From a checkpoint of a small transformer trained on Wikipedia.
Size: width 96, 3 heads of 32, MLP 192 tanh GELU.
Architecture: LayerNorm before each block, rotary positions, no biases in attention or MLP, untied embeddings, attention and MLP in parallel.
Each number is 500 + 40 x the weight over its row's rms, rounded and kept within 0 to 999. Layers, rows and columns count from 0. Numbers have three digits each. The size before them is the row's rms in percent of the matrix's.

# v: layer 7 attention value, 96x96, rms 0.105, rows 74-95, columns 0-95
# o: layer 7 attention output (transposed), 96x96, rms 0.109, rows 74-95, columns 0-95
# up: layer 7 MLP up, 192x96, rms 0.178, rows 0-46, columns 0-95
# down: layer 7 MLP down (transposed), 192x96, rms 0.161, rows 0-46, columns 0-95
v74 105:490503530563517557452553530447410466449564449431534457464502489500521518575521488530484524512498476479462554514532512532496470518397506474478433450500440499589476432498476556487477485545535493513475543495467508524521531505417507534560479483520500511485533533495566459417456503477501544408
o74 108:525453484516530462538515487458522509546464457521487528491500453482526504472524469504627484516700542503501429488463519494478512474480483494527561511448502524516488431468461503463507459541570513517536476464535534426518501535514524490504537480454474499518441464484469504474586458449469483508
v75 084:475492540483514519517454479492498566450480504481550497469456531620506549495508543415502540475494531481456427506456460534541497546487500460521458500533528561549471411536487456439467557508497494509515482487561564459496566483471524435469443479515466552572466526527556457442465507470539487582
o75 075:490565482515431479548514528516522498533494500468464514460492459511526524469492513494484540540553423509450523542507623486496505447543456457543538511424469489464468498447528579578477446487473444474549487482506478466466483486500520504583499451597514469471548537454493544520533507586497567437
v76 107:484468544511520485554513513473488548496478493440501435507499546505460535495521504497547543518508552456490467488499522467517457487347494582426472498491442501580426431579501501421429522539528525481456456499459570449475485507477501566441530538512531476496554531489492527537486483460526456504
o76 109:482468462575509554495474450493518497481540476531478531428485463483451462504354470509583478538649457537489476510459474546536523474510517462566524539495473509541537461449549555502504495484478514467497472520539483468537492486478579451531507487555458561445466487556496485491511504490521543506
v77 127:527485538520504515516534450440507520448470515452492459505513558469493488505502540437511541549506554441496427509465588500499494471360471607435483521541427461562495471532510520480488553535559521433475551484509555447489504487435528479464546549522475495528446529468490528514480478476562492503
o77 128:505567473538510538525496516477511476483552482562515552435476481521459449469426473501580474529634431535459560501442444484512486475486429457573493567435462532505520477471553545517456496494448478494491478520486478480547463508498562519564499432498486537528504477545532489496553471535464567496
v78 113:551505531522512488485547423433491478515489428476516474463536555488532540481540480462492544520506509486428480516508523480406543488360486561496525477509425497536526390471496543528528488518529483507507561475477524537528514486393520471536497550496514487524552533481460467506479431504548489423
o78 123:451523525533521543465410509480437517476490516502496524473477460539504513501466519525574479495653510480493529532518470445487502488469423486486529550463500537603527540529428493525499564512465476500410485494470528431499482526482544502499495506496504517512461411503516548461593512458456563526
v79 109:495529506504486530555511486540488420600553468507458492490488521387474428519491530553507464557497474472498564546502407553540466396577524509515525485470525463494514507469471531568531442465483474531443542522499414486536494457520503522551475485506470468524500521508517448591518525488459503520
o79 110:504455499460524487472527511390561508478453507503500509549502469471509549565536461470437540494449508544584411477546497443470492538462511551532469514560525542500472456561496424523526523447554541498496446466472526529548509523475471503416470594480546531534504478531459529520487409486482525475
v80 107:501499525552492475551436508490452452522474500491515449525478568536528482497541456539512494509503397570537603505479450541509460561460558507498510428442505512500471424490486554426508531498503468532449480525494479477504532538476469625469519522503495456490620547512522492440481469493507491520
o80 106:428448537575568485471496449446560512527461455490472518447500459498467658539432546511488486499561541471496417502554560444557525482548476487517528508509490541520453506517466452493525488466498492485482502533582451482518531458510486437467535517509477503483432496525461508499535575466523501479
v81 108:450526545496511472471488473520440538522537494511515463466496476498494566605506467539520533546502522517447491454483476480544417602461538505439423471477510537530461462471483506472383458519508493540507464504467483537531461582488517514537472547491536510501572482540472447515521521502484477374
o81 094:548424426462535477450495498457482502561507410458456501522477506487533490459501545501501459488563517511514426527538553550470534442496562474598497485534482546542499477534432469436592518524508591469487530522518506450480544517440556451533526527514456505531456447488533519520538512450456522534
v82 110:489479478500534475510510568536544477508487504509511572486487475529470554502453522526519509447505478506483560479545499535608460473627501456515547456541607554430426585551485465510477519478475469481494402505475514544505492522575513507483509392490471489499510459501530524522496519531497518468
o82 111:525517499519468504516547488565512511541503524485502441520527518496513471485572483532429483487340531476546447488494473515458519547557502516461464476493444465531557487483552532460533437515505515497548554483498540544481457507551431505471399528543500443435531537497480499516438518535538404520
v83 105:503431543518472462576532471479544539547465477458456488492477475534512515459450621483440544497508567421460399465496507473511527466460472576490506582445541457499520485505539503510503463450516514452569480481528595461483431508501442521507497537516488468517539525477552551526506528479517506537
o83 098:533549431508476498535456512580478489475463510505493527504504571418456450517497398488524524502489439524490516484508445530469469515505536440500495485500467558533545507462557518569481476558471474553426435494448519484478481504502565499523434539563581556448495523565528498524442461582541520487
v84 104:439440555541537507525463488477498556461474516412504481495481489530518502508505556481467495534483562445547477494502567497539480532421527661466495513472490544511482460535492461519481498503456544462589493492466484445438494450482466532482500546510491525544465478481585513429480496479487502593
o84 096:595563410500482459546521527529506490506457469573501574483507512470495468511416475521516506538592462495452463482467525522480470492512507411540510501494490518447558457437540580466437508488499457453478485534479516501577485484514473521570546472477524530442521585548463499559488500522553512463
v85 113:464484509490486412545491493574551453515487582519502556466489493583485456484503556463540497475510536522479470486463430493597544508599506552461547519464551524435492530546536510471527527472456469500475474522506508471462490425544512528458457465495465439529435475555527451559507485569470523542
o85 114:501523529500481590487500525495478500459491459483517463486505496462469539464479471494428519498344456475524502494529524509489434514593524503533454467521484520476507529482535486518488495454465426479483529521538510560526491550497450460491500516568577546503610524475448567493434547577527446499
v86 101:532476522552490535542433418451458544526527457449467465501514548533474471505539495431531558598490453399451475501477466519460523448425494500497537488554483507486571510524486504507452513486530529561496523490538434476513533493434487519543544561512503467534419522491417444536475487490512450552
o86 102:446520526466483529479506520481506491489516509527536548454479437483502523472472541516494519478603524595523545551539517423511494504465394464510498524483499508546447450535470533571484562439492562450438474521524428493547521460472522503495488446495527554508507424504487555481536425500478606482
v87 089:413524468496530517451512516538544501466543559541476525522490479434525401561470517558429411501505533533607545567500508495429537499559488510518487547443551483489536569466517527566497506491456527497489516530499473489403484509556486485465440498498459544493486435520523517485546509509450531525
o87 085:582522485415491460529540535470475492485461500505505474515523544471477507502494508427435546512405471488488447489471483481535450464469571554490502501591541488355484536466512440478506548515559513504554475525460503538552494526484479531486532551444540474518510547495520499567443537454494432509
v88 116:456556474471482488527478410448513451495479465490489513493543469465542513537529439478489535571512483489532455545473557491376451449472517546545495521471435539565589485442476496562497505537509545460519537471496452537500497478488525451532458599503535496516496557447463414468487481504524516453
o88 117:529479495529496509483460532496474592468504563493483553481481558544467512447533558512520495471589512480456537512534512463494527550448440511460564505510535484494512547545443448473538507510431468528487527531493498471556523464458529514497563425425473479541491370514527495465562456423442532478
v89 102:513519499496510471432548465516455530523581493465523514517533513484488465507492487458517608574501502502531617500525561524499480475500511514457516514576503508514515561528497466435369464511540509533434493493506498496472516523463608477446605506493460543519470510523514484524485479481512470422
o89 102:526556517475479559468523532421526513526495477534511474451443447472522510489436563520535462464582504515458465559482471512529497507457486494552490469453509462521501472529471502513547579519444568397536500538527435523525484536461489507519378545476524467551502503560476492505497506573422520561
v90 102:577446409536503564531457489461497485462516546482558468489509498387477415549485582604471429484506508516473526545537487498504498455509522503476480560488473484512486555483511453529487521473527484507463439507456498510543505531503417591556509480499442435450513526499541539518530477535521522533
o90 096:534491513484518472547526535509564429517457529513482523517487538511490494521499403490598537521411472554521449444462482529524502523481472585510460502490455483537454500476519488400503481494540567518498480454446553513518454532490568460448523471449511538501472437552499438533460581421518470499
v91 089:493541477431478529580560530510550566499485515490563529499541451572550526548464547509449571434515505475483486505501456490537550499592496546535490495468535485419478612476511586526535493449504514463481480502539540480445497446509518504464500393486479473486489527500491475561569514516495512516
o91 083:460560460477497484526504492514415525482456509446508473501449515438504489485574509452461521556357512506525546494459512494446536497573509486444485491468583551546508519505535430529538454504485509587519476546462482565501531551527483431501501540480509514494525497476462553514412495566449474503
v92 103:519478535532468493469509506535515547461451507466507536438443534509489530451514488434521469524487440435476537554497538547580541502529535442480474484528468526530485385544492451500484506525547494520525542490468499521616533543474522418495556521501535579527540472522542442415466497448522443475
o92 094:510494540493524530474504543466497495546555481558457476534539449566516478562465484565533503487520478526450516453512563476473505524474417446524513505425481530529529552447489603494496483518412485404555570456540511478462434471504460536570491470497442469505488542435526511489537454553509545483
v93 100:540482522459533490493493493558526535466513522504540504537452492528485464468487533508440497476491589533521456466528560489598405601523516497499493471540544540507448464436475441494475517480422547439486475498454503535504472513571510556435487481498414507503520467535538596423517546488487524496
o93 102:528501427536485468504539564551522472540467437511522525476531550489538510530470509498453468544430456494482488460467507555451528468506521473524462497536419443409537464490545554435479473559516488508549501475512555511453475523529461522561458515562525472449484608531560445580480554484484458488
v94 108:506549469454472478462580444527508477544479433505488481559574539446557458462503475510490513481509540531548506492513539469384500444499533568501506582474460472542555441432503521550485429552487533416468517447482532512502482492477514460448546533497476526513551560481493493478537480457495526415
o94 102:481474459518515522488399496456490551461483548563521534493458514496467554549458518470532502487558488446436514527488472522504499566398480511494544465526562515474546530570483402469548537541441448504498484505451534497483492532480553523557472575463504500564462523553536493531501526442406485534
v95 117:497534449483533551528546505500530524480538538523571491536531498491486459520478521501494491412512525534510501536518493504443569470536510428495496547621499438490484603446517484432443499476492523434472511512493569455426492512513529478407487459497414525472427516515466522575539503472493488538
o95 103:496565535432429483488522546449509496526495510409488471475428486491536485420477477425537516567400502500507544511413487527552491475462515528502465502486561480465491470494556525548550475481512528565517458466502456561508494517506546467553470507543541467512522539562552466522404547516448493532
up0 092:561509477512410517452513566539525474552530484477530569553481533464493472544455586458505414497490539555473453503485556512462512485489565434587523535430513494490504542512524484492463427456519447540463430504472498560531529459513491524564455465492462513515441470513517523454537455440542464510
down0 088:427529399421500486531491480497487507451461562562443463488525569532516546523519482567478584525527495538495526520513409537496470503550465568483416522387504532492464503533546479513541513493521499527461521456487494487459557475460514498508518468493486454502470550465497512478533559489418498576
up1 101:471492462470468505479541490480505562510504567549487513513479486470478404451484559623510486501462507482545461465431512485466578536491532544537456538482461460534435486503490524535481461505488528518460544526485498489559534504425499542400528571549424519521442526526432476460494509514486424533
down1 098:558435515505474434502472523483554526545521495433511456517480455435524438493537533500515599550519455499513488572542550508532513468502406525430594478525481586522498448496473537474424584464544527545564495439512492503485441463541501530536508452536474466489510482514472473510469507497506450493
up2 100:507423497491448493493532485472498575522509536525569513441443500478519449515535483530488444507457529503503593431526454509546530506480534452528508483514523444492509530516484623483528591513445489504496505544523514479470563478459494572414421489538445519447447474480475493498547505573459467540
down2 094:437545532372494523486479508469479416499475561534539501555566493565430515476478489485495600462492517572533471507540462460509564544483459475481511480480498539568551499464573512496491486485500461462492489454494459498478429529513522438548552458487518557445558564529502492489458537465512505465
up3 111:476563513547528426552482501453467505571524519516482535553475468443504490524508498575544542437452532500411455473480461540519455442509510549499497551545429425479497506542515537483541469501454546513513467527486555501526445499455496556479463513554445479510507531474459553488615423541477467536
down3 110:435531564514564509461504477458462439534465475512501450478576465501511525523573548520394482510538495544518473512477476498471496442527439541473470463502421495541510533445583448496470606507504431463516482518490521485607494526460522506490515495454534487570534463478513440506540563512518520498
up4 098:490428515409494526573508509489595469542511544510554551518494491466540429510480500528473426498473488503446470469566513423464604488535540554502518496505461531431522464537470499487435487549563493481470581531496493525447500491535520500514470462512474458464428528594475493481471503498477480562
down4 091:465487568580522510464508519461484543460535513561525433534534490583516530426508524484529566501548549554513523522482517463439476482461457489462458548488499441433412487470454559510581496557478437522516435493444473496529518466536505504459530504475567498473525467434466501422524553477542511504
up5 104:546555477469476479576467547446520476483526521473507471537516476449533595568464432544571480521458496489451508531573495462500472523531513538442569470518480489470526500510454527431464504527516575546462484514490429544524466425484554562499546498549507526444481534505455462475498416543453478549
down5 113:491473555451421504488499541460534569489515492538448400396559515480461507501466517469549463571497477434491537506446487474505537578518509524474530493481464473465488468535558553500522487479454564477481501448546531497486575508478576453463495495575456535522527529458502559484458507515576559484
up6 106:399497459468448472497503507467510467386500600537503502515470504541523486532494463483527531507439472484495499417481500439581484547485526525545532595456477419514491491499487496506465483554470565469519502499528491518435495438532577434486476558559479522444450527507522515495544525564496515486
down6 102:483469476515588469491424449446458496513517469519472529475493464462446559517502494535509494425443495520498497403491569469466484512551480578545509494561447541503496554477535553544519495485513544477483528543483526483466419515529473472549431542572468556497462521597464470449527548517504565483
up7 099:426533484468472550519462595587577504504437519546486555536458476477535501503464537543471459500472443486480430540475476465580429487505515567539438517434492519513505514515465515523461475561491497528527447528538457522470499466516463534518472525527473477442509438547559407516500517518517478420
down7 103:520463461543551563460435516520535471530529443467506496453503504483498508452490449454477533503475507502509533596523521484436441516488516569476515481528513551600451482493432559495452529474482458446574469515459458491493533519546515530501508489586546434484464437537469444565497598515468470517
up8 102:521534462494541525514491519526508517509501568475512533472381524513470501621474479544497500522451481465540532482490493449465521600521557492527574535461479495472473529487426517553448475561500565531408538527477461444479496571443558501489494548545459497443456486483468511533522515498444456511
down8 100:452466590557551542526538516509496445502519416527461540453474493452479500516525508479518535463536579576497451477390512524453501511490523472446530549595508462570427417450464496513519541516562470455556507476491542527461487473541474476491499555504451488462489476527495499468542466550516471498
up9 090:572453529507484466493599552428545437496531489520503511539497485406572498529481499535497383414449530553487494585496498507508479469489514495459564506512519478481457460410534433491513486503531426496512456529528532470518504506496463539496480494568461498488520516545467496494582525569504502473
down9 084:472532444498542549479542528522532511527528481548512490485562465488472521484425547486448473514557437551483494504491486475492523505523471479466469478502551499368573438442554496514525479547553343430500444519527547514468516495533506500515525543572503450480490494535526466512477511478532539448
up10 098:510458548530469535528509553557466553450510515430472569528489494467499498505507484514507581496447516591502572482525431487480424584518552453528474461492479488458418563474473513545488438523453488467425451539526484509421502543531513465556446499558517550492522459499538493500544500471443541500
down10 101:467548505520497472491516543533463520521546487544496450531424505475463490493507535509462458567651481470452545520469535486535468506515477528484455517520517527555432387516475513470517543544532396577484547540490490512477470449463522506497517523429484499437514519497466452525506493540580546476
up11 110:462543485511511419524484562495497465467477476564483529565490540574521499452471458512551521398464471427464498459448525468470450533507487550548524505493492473497494471572506521486491547549482597543468496543530550502498494518452528481408541473517419506506472555515413476509579448518510513538
down11 101:445455570487592430540515505503493458533474443453475483488559498452508486516472512573516500525428473515459448476514540486588443505557503514497549462514528516464530479451522519531502521441450515502469534441468521512463432430535459507528467511559530555607446464489557545494448544508481490542
up12 096:419562529493433540458511539524454491472490583500461484463550544518548458548471493438534516460452553558539492511510505506496463528525519535473473494494487474501423480504519427433433435529524499469471476556539438464446437494613526495463542552559508553464476526513482506479497438498437499491
down12 099:444437519507441567579504436468477533525506488515567443469512417562455502480536486478469488484485556514465502459492427567487485477560499502525503498521501463511439452497499585555517465518500515459497523501557450494517519557472481419481562456549490450438498464534513567580556492550490554495
up13 112:450458433509533520460454489527540494487477524490442510511510554492529412492453527540520415542430451546483530517544520553485447517509487442537486519491523462473524513421514511478484455537545555556508493402441496564513487485528506508511480500608503482456501420469467552473548468563480569545
down13 124:521475535479509459454528496517442570493471507522443488509498548480576462407504559509511481589501478457448488559546549490501481548436457485520530506518430569506506505522459587480557525500583547518503492534450483462441503480411464469498535510545563484486509474447489558473485492443546548452
up14 100:514552424494524478501511540489571509438493568475513514494491480467504459478464465548481511537472543456514479540467567496474450469502497490548566465472452602518507574559464530492500554488395541479558544540473495482509526444522606501459475486531520475487442517539457452535482452537453422495
down14 098:477438529477511439460534507544496560488491535531480446529446576515453515607513518499520520479581507521451558469463507505583593496475488494465369477469536481514486432517561480461483510511499473543534520491519539559564444480430523531494456507489506435464502505457517508504473478529552479535
up15 096:463559532491460466467429516437483502525477476592429550477497505490567505487450511475504501555425499545537603560434475551530454452517491443527456507468521450467541528505544490442525503470523475467500536544558520480484540544534474499526450484553559474556506482549579449448528502456471531523
down15 086:492532500484427465533517519584556549507442542412501498435495503477545497481525456508515476517510476505532516533507472520585496467462560424571529470507521480467535489560544517497499466494588434409500518468501490487378512538542501527465460468530489501527511491561549426518461517467529491433
up16 102:461494533459506432576455553468485520499510520533511510555498541533486571489463556494488531451480489465436518476418494523466500437556468553516580486517481465468543574541544521396574506504506483446483424552562543445518492453458498467474462465498501452527543547508443483513474443510501501556
down16 105:560551537554532578468516483525499423494550555485508511453512457433509450512506491532479511595524483555504453526558443483497479534533479462473524556506549498560411484479473475430491509509456490516485588496474469591471493504453533459546475495557491504443446445512454449488488594482489485502
up17 093:527522466458439493491539522495554540522505571488490554497474582485490455455460471476448510465474596493560442435487553461457528552463554447537539473542440545488508562538416529595473493511502457466489515488522540550487489499520571515525504448524517520418470485512544554485529449548533506520
down17 087:518529449510551505480486504458463460530496460521554467552468450484523519521556475525500485482631521516461482523510522545447486492493397430458420475479513504575482531478531474483521450538490539485482543463425533496549469519560518479516548443458536500566518536498505436477485599504563442490
up18 105:430511506439495491504503511480473477530484520514432552546520396538496562475473549547528525523441516529458459522490545445538502463540470517500548466498518452478524512444507507452482535546493538550549478533513476526552520462444459551531520458546544409571480531555546447600498440486436477544
down18 114:552453569453493600439487518491502497521496528464482474454564451468513522470487435431503503493543550481521550521535486460470494535505427433542482496547542467594488428493494516479469522545502520457513455488480563523489557512559502510475530538497489493414461545591501562418462498480522484552
up19 101:488487486495497513482477489528535434473456493489499542536459527481539470545458501563457543520448492506483579562505473504493454489507547554463488546529519428473489510417531476492518512519474498485463500548551518477463447421474491491503614499585448427530538519553542559558601487433474440487
down19 096:491443511503457484464452449508533471486483507502493455597465544474520509502479507497492499539517530471533478485546516531576457535445512538508462590402481488484428497487510507548582529486527485487474456553619468512456474530462423490492474550540464493507552509592484537515417481547525455529
up20 102:494452515511428479502551584475516460520498506498474501491508499491531522484506480477484445483456556545498458591457462603597493498492533508487469448501510488497419480468441546444534517433517483463536456554530460552520515507492554565549507482546533579516478529488418479545498410488533444477
down20 108:464495391488560542506538525506535505485441564494485522515461529530520548469472512530449527528474430458576491516538458442418514507530464508457492543526466497528511494574498467523532395502521551415524489458523573559508529459569481424487484447542504479478505472562544483504448519483477526455
up21 088:549545432465512460492508590509560541463467535532540578534535619531515495455496517507531507535496542501477504418515474464522434466578509464510534538517529545432471464537477444516500544489488486530483424512485583499544460424516472474534510538494529437509509506501474555473524489411482484457
down21 092:485508427519461538550501520488450451511500525492502465499514457473449505528527504501395465460515488499489466588503488583508538540453432589535460560550504496507515512515487507489480532466522440487468566535489437460514491564538526469472496527428439557486498525418547488573481436560570465495
up22 114:531477407517412466549504523490493500457431524543448537502542448532524445504521471534519573557435554513546491441509490550504486522530591473512492478548480542473508491525396440518501532531450494537543458488491499559471517514545577490514500529551513490430474468576461528449521472540471535462
down22 107:504537523509517493478510508519488498550550541450469501458531404461480492430526560478455536512540476448557447528495599503451522573396400470489470442535532486576457525481497508462484625477531452483507484540463515508477453476542535477530478547514467471515530504528490508537485563497520517483
up23 095:559524472467479545522477503505548549467406505504549538467503560527599512532466500516468534544460487521432564430492571490478510500536405541493507510509425520423526584509502533457490561533539512438505516512555521495447539573543479463466483490500444453500458435524518543441491506506484500493
down23 097:515475514467491441478559502520486490464539546485523460467490600445431486513492474475537415433577494481566527514488479561529491482469574554499480507470543459490451599592481487550485471512414478552429486550484528519558477472500481538556483496422533509500513516456523517484483446525532479518
up24 101:545551522525460461505473567522486555467525442553529581560447509468540538511448515531508520490470485515448503501363527441441471598492464544502508461514471517505512463556532477460556414501511504480483481535523547432509500506488553467421528476520514550514507459534517460521547474439481458535
down24 103:492543511449526526458515529500478450518525517544421528495507472459473409460434466581530441526450455519507476470537558492480470476511520534604533511434490478500577485439453472540502476477535553570548514389472484500501456509553523474469528516555480482556554497514510439560532512485464468496
up25 096:485563484478512523477466490471478521550525479455503567545453455511547480472465501461529530490440532552550524502510481514470428510572563482510498455509511508455443540465444414535519560469627487524423489534494480514447498495472540560548498534515492530534436485481461531550598516516460562536
down25 097:537522501501532548464476539500516439539568478480452470468475490454456559483579551511469541531597438532526553558515541528453506523511502534542504500539491511412493461458420489424478567484530441534490480535456486522485450485531460491555452375469509488482501450489518545541464545480512480511
up26 103:524450469443500508538565566462508533520482532479468478481477506446509499474465527594465520490492530544472543474467554496612529545508544467531547543563434525481462493506433563487429455522466497527433434516518552530499459541518502537519435434510457490478494510597470472529477422504511484457
down26 099:417543484529528456459456478485508470470483516484461586510526459552445542456504498512493529506567509511596525525501431541527485478558542436483489485402479544509516528492568497553577539506477435511437462443541526468548478483478479497496518524438503492613511534440505554484528473448493486505
up27 098:475579488550405445483512495520484492491517535502576513536515430575525535507449492525427522538485537526443497493498537509529458500504518436528552561540404540522491565454413475445530511520477520516555468478472523453461545491525536557535462501503482433553517556514470472511467439573502501455
down27 095:548431513405560519463508515503516547491441489436462539433490507542421533479502505512596493415557502446514513469556551445538502540501460482478469429477581507480536487510582549494474566486476516533499503493510473540585454540495472494483491581484511545498530474512441459467487516482500463528
up28 095:456438478448462573476440442507537547492430487504515617535459546513532430549468455477477524469455461515456515513535558464511490512508565536495552442458490583484459521540484519458512489562459506533418478530539542513513510460516407474482561516515513526500513526542520484523584475477477462517
down28 087:530517535484439500498504534449546526529449468466560477473561507533504519517525515459411452513560481517520507494557479486440477556510486519413480541564454571514523438476489516494501590507519520508526454500479526560485444532462457505416411503485471480477516575488427495478474500542604548501
up29 094:400543526532529383520511576444501528514505552501458517532549487481477560478470443524497487478474540495504564461492511510537564441509512528536475476518558405477547504509544510519489531492443487487433447567570529497540442504404554511457505462512522495477528499444522498500507448520459446538
down29 099:474472480526515577543441537562428463522500415548536451508528450477481499497556533512469466539618462500543524566565468485448418487520452497436502557539505518553456483461500467458445433447486572522555541500442456515483513471499497507450546491542525521504506467506522476491512552464482509536
up30 105:545488449525379482507595523533461505511522485476495489506482475505477537505462493489492422512467525510472519458482530495551551548499457518501483507495499484515495501546482485561570535559416517533517451480526440513557469485456561470471540500614546617441509464480450474440488440497454493505
down30 102:462525560506462505490507455512458492555434506557504520458549413489465521489511525477421481531559507461536488438535428509478506525377498463491494528466559471508488502487476529429562511484569446478489509495464500504491537477583580519485545475531482473409509480501497509540526589462517570529
up31 007:564487514429470448442458498527475427502410494512521476508463558464491493482496521493504479499493528356508486507476561511459511480469532523466420498476435525495456523355507491499531457489464555518489450550462466472488523570505470504477482453481531464441509459478528479473454460534447516523
down31 004:501480476528453564502549525529452407518411522498506567471493465519492538459469480500444528453479490547499460486472441526518518534486446537529519531510557500482446473541489460499522552543558421495478506535422613541534425427507529531498481533449456489482477519464497575535570534534494460488
up32 094:566481544493454451490492560490578500523519513501538494493523505403480509589493498509489444443500537513447509547449477509490629492493446527511562537537479495480465512520504542507553478567520512497490463501428504475514429542496453506449480393500452583462506456491517498498548457564459469515
down32 095:462517502476528502512542523458506536482479528535418470525496423603554463430418506523446596543507455504541496499540529437545381486495553489504485504451544548512518507554505507547478490502496448465519515479536530548466511478509507468554471535513451413513490520499503493514416531434461521534
up33 106:480448481486528526453505446503490559516498579493435576521467515454517454484499530466575509547442507545436485508549471501465484554541571497559513554499498531505470540463505484465527425499448533507486511499508502420538426537538520436507501511556460503469551510454558496463532505449388419486
down33 111:466498485512431536523460503483528532452558533529526585492472433483553483571531501470471563556568481561469516541481533460514475522557494537550462440500446526554488437526458487513489484486471509504502528463492477478484460499431525429473503539482447495489577512427420539502484530484630516522
up34 099:528499487512480491482437512516467472432467531439492593500492488525538554588476499474571554518429497453440516452514482550529463463553526448462590516488483525485478505521537446487515465564497552477523492461454444501477481507463604478465564536562519526526478524467546563535518532472426531467
down34 095:478506500535478578420487466522477507575532550487473384510463560532509517500490428444484489546494477539531450467477592495541499468492519481463514562543561496430414505459484456531487502504558550439508516469473497599486466530466484487508485496560477499502448544505453483535518561531542447474
up35 105:466568491478463538417473511573509533470491522537496494495490488535566473568488522467571483537438544551527462513535519450471458523512495457503545625557438549507478590443495513540487494528429535531480499513493514513448521501523487476487471504534397470544460518452434518473514508499417478476
down35 100:532457468485482488554464439543547485498476486462475548510453463497546523525501468503517524480524531521461540486467536487494636444486459520494488573491528520596505414502494500477506485462478548478533516535452470567543582477454515404465471478522473442490527483420488513539464599518538529525
up36 093:439413509509486477480572515496508492464448473550462522507550543536546389471480496506515478505432501526495477524503464517473474503532519568539466555439514468505482475508526521485483510551479543541538483474567526563498417510538482479466553472553443437495565493496597430463554456532447499433
down36 097:508477496520423538390455485453527537459531473472433521478487510519474511492409482530500522543473481403521510534516499452455581540475489507572492465498509553433545483525538507551538487490440524488445540421494506470557500493534563452565478503546481456460562503529570454512466525493491552538
up37 092:521486463440523482450498512519516529435435575498481542512449553461500509483495474534588421509505530549467556464465454462540438492612493417531546546485460538392515502500518489567518493511460516523485491539555481531558490456502557487534500519481501544460486523533436570467522504535465526477
down37 097:503501482513462536479478510514487496513513442511502462555503504502500484511560476482472505529655516441499483505471511520467544567450518522451483473489538510451479518506509535457494511519507466476547545468462494476499518514533473504467483501288490528510479547529591474512529484473579453510
up38 105:430595440523432483455455522523517514483504552551547574578460463492524539535415563479499479516457532514515488523488500449553449482507544516513517549479437497475455570517489499472500489563508480473463511509507522434461497486482472505523453486514512562495509438627534454534504456584488530504
down38 102:502511423497493452500502492477495442539586489453492525519485494465556539490469583511595536458497491494481513518531547512464488525490445469522512533468489486595572469513464519509472516482504540496544538382472512480558428517462529413524447571592449484451539512483559499523467506495469501461
up39 092:508507523519467453497441542469541540543504516451455509562522515462520477508467437529539415471484510525492483487451511503454480515506454520549508487552514447473546519542515549540438519440511470519416489634557466543507492487502492567500477468514415501522426443532575505568530540517446457539
down39 084:431455466514505517493523489456516538521433506551550477483440529477379570550513404516476480510496499489476454502548527517582532503484565465505512436524502454546474507473520513533523463534496465566435517459443507526451509494488526492493557460529544443425525455497530504513518437546571551563
up40 105:514542450491484526465454519542540453479526521511493543513535487509528507493510464517627475523440488476468493488536514434462460525520504491517558542508552543486535453525454528477389465461488556597491534522448448555465487470486441535521423496538534492518423486542482511516530454523398497560
down40 119:468584473491449498529532518537540525477502515532510481484582519523515436477467547543569473529387484478498449480537523540477462482536498492471553516477555479456557518480586581418540523465522573495486510500450488538493493442458476426402498503503476482460500521508512573508490478459427465493
up41 103:503575500482402455486531501488493490519567591546466501557533560497546472507453476535468455413454510517580471464412522484449458508505529523481535570472470435510456493465512484492523476534526542466496512455522534477504532428465505516460495540565446520523566506561457489462549430542515465505
down41 100:512452538482569484501523542447429459508553512395481529470421444535486541486520448448474542439501441540485459542475489552484536533499438498485543482540497543541508476488526509492478535520511504616473505472535453536515467618515514498580470549484496531451576483510472479475508498510458448480
up42 088:491517480516510452500472562534549555505434512480492530552497589430547541474467513543598497505503561575415488534475459478512383527606488424488553551460496464395498521497485490532447491502498499508446493518574491529503472465544493541496498495482499497470535471495480507509534495531479480459
down42 098:548524454559446508532485513492504505512511459575486463481458505485495392536557550434446507512597486465487447456481543568509601564466476549489512487543453540435504462541470483498517541518499415525550527496529461517499487506477509501442474469408516531485427547519526462500506490527561485478
up43 098:546558535499489473457499562474486568450486416578527549509419560522557524469451447553522461532438454534493519497473471531560486559474441459508475543458541461508457509521524507433489517491510510492529488551550573447515450507521425530445492487541422456544491469504498483495583497542481535511
down43 093:537536508513462578535584462573498534502516458479463507491522519433491492455482460484478562504606434480482496559483486515473516512481567453473503484476563491589534487533470429475552454515466522482516470502525548501438515495565456508449522438518408488516565480415495465526511508458507495436
up44 117:532572427593463473437516495467501498469480527525558519483518486560524539568482507481493452500465532460524513501379436563509491534534499452590522514547473507495495527528513431556536474504547493441524442436503482440554558421483555486498489491518479502518539504509451548476528420498509476478
down44 114:504514492436455451455440472510482577508508504457555510496530517566418591510502466514515480482483489494557494410492499474458461459476493505580487484510556534498453548498574585544518496494497459547425491481500494563515563454500483439464551437513510531473542514563421490560531548509511466478
up45 094:553509440450446482480462486519573497493435568534521555501456564436528588470467536533491426507480543562486542436473578570551543567486509470492467559521460488474505496579508484500481561509514478458515476470543523552437527487538470476515464503517497485509508534562459495456462467456508486417
down45 094:473501557550585497477437441492452473528559430569491468494501530478475494481504480437571512470496487451518483528473534522443461476525503486517569507514508383569528481476458480595553456537466527560512524510484511484518456545488475532587527461441526494509459486475542533491567455502423515517
up46 093:611550448482467491471558509476526485508447548510541522465482454431527442498440482523473550524462488548457447484496544448462561519479482491526511518520439517530497483522470515431488422547468563591500560485519514578512463523523526444520476495574568468504483521575443514500505439467485510453
down46 093:565489522485497454512514557525438542510512446441480526475537471453394447461596478540513478499523468501554513567513457502509546497439452500399547523472532511488506541468564496462490554540487532508474536499457471450508455503519552474545538456422571547451526484526509555512535469514453462553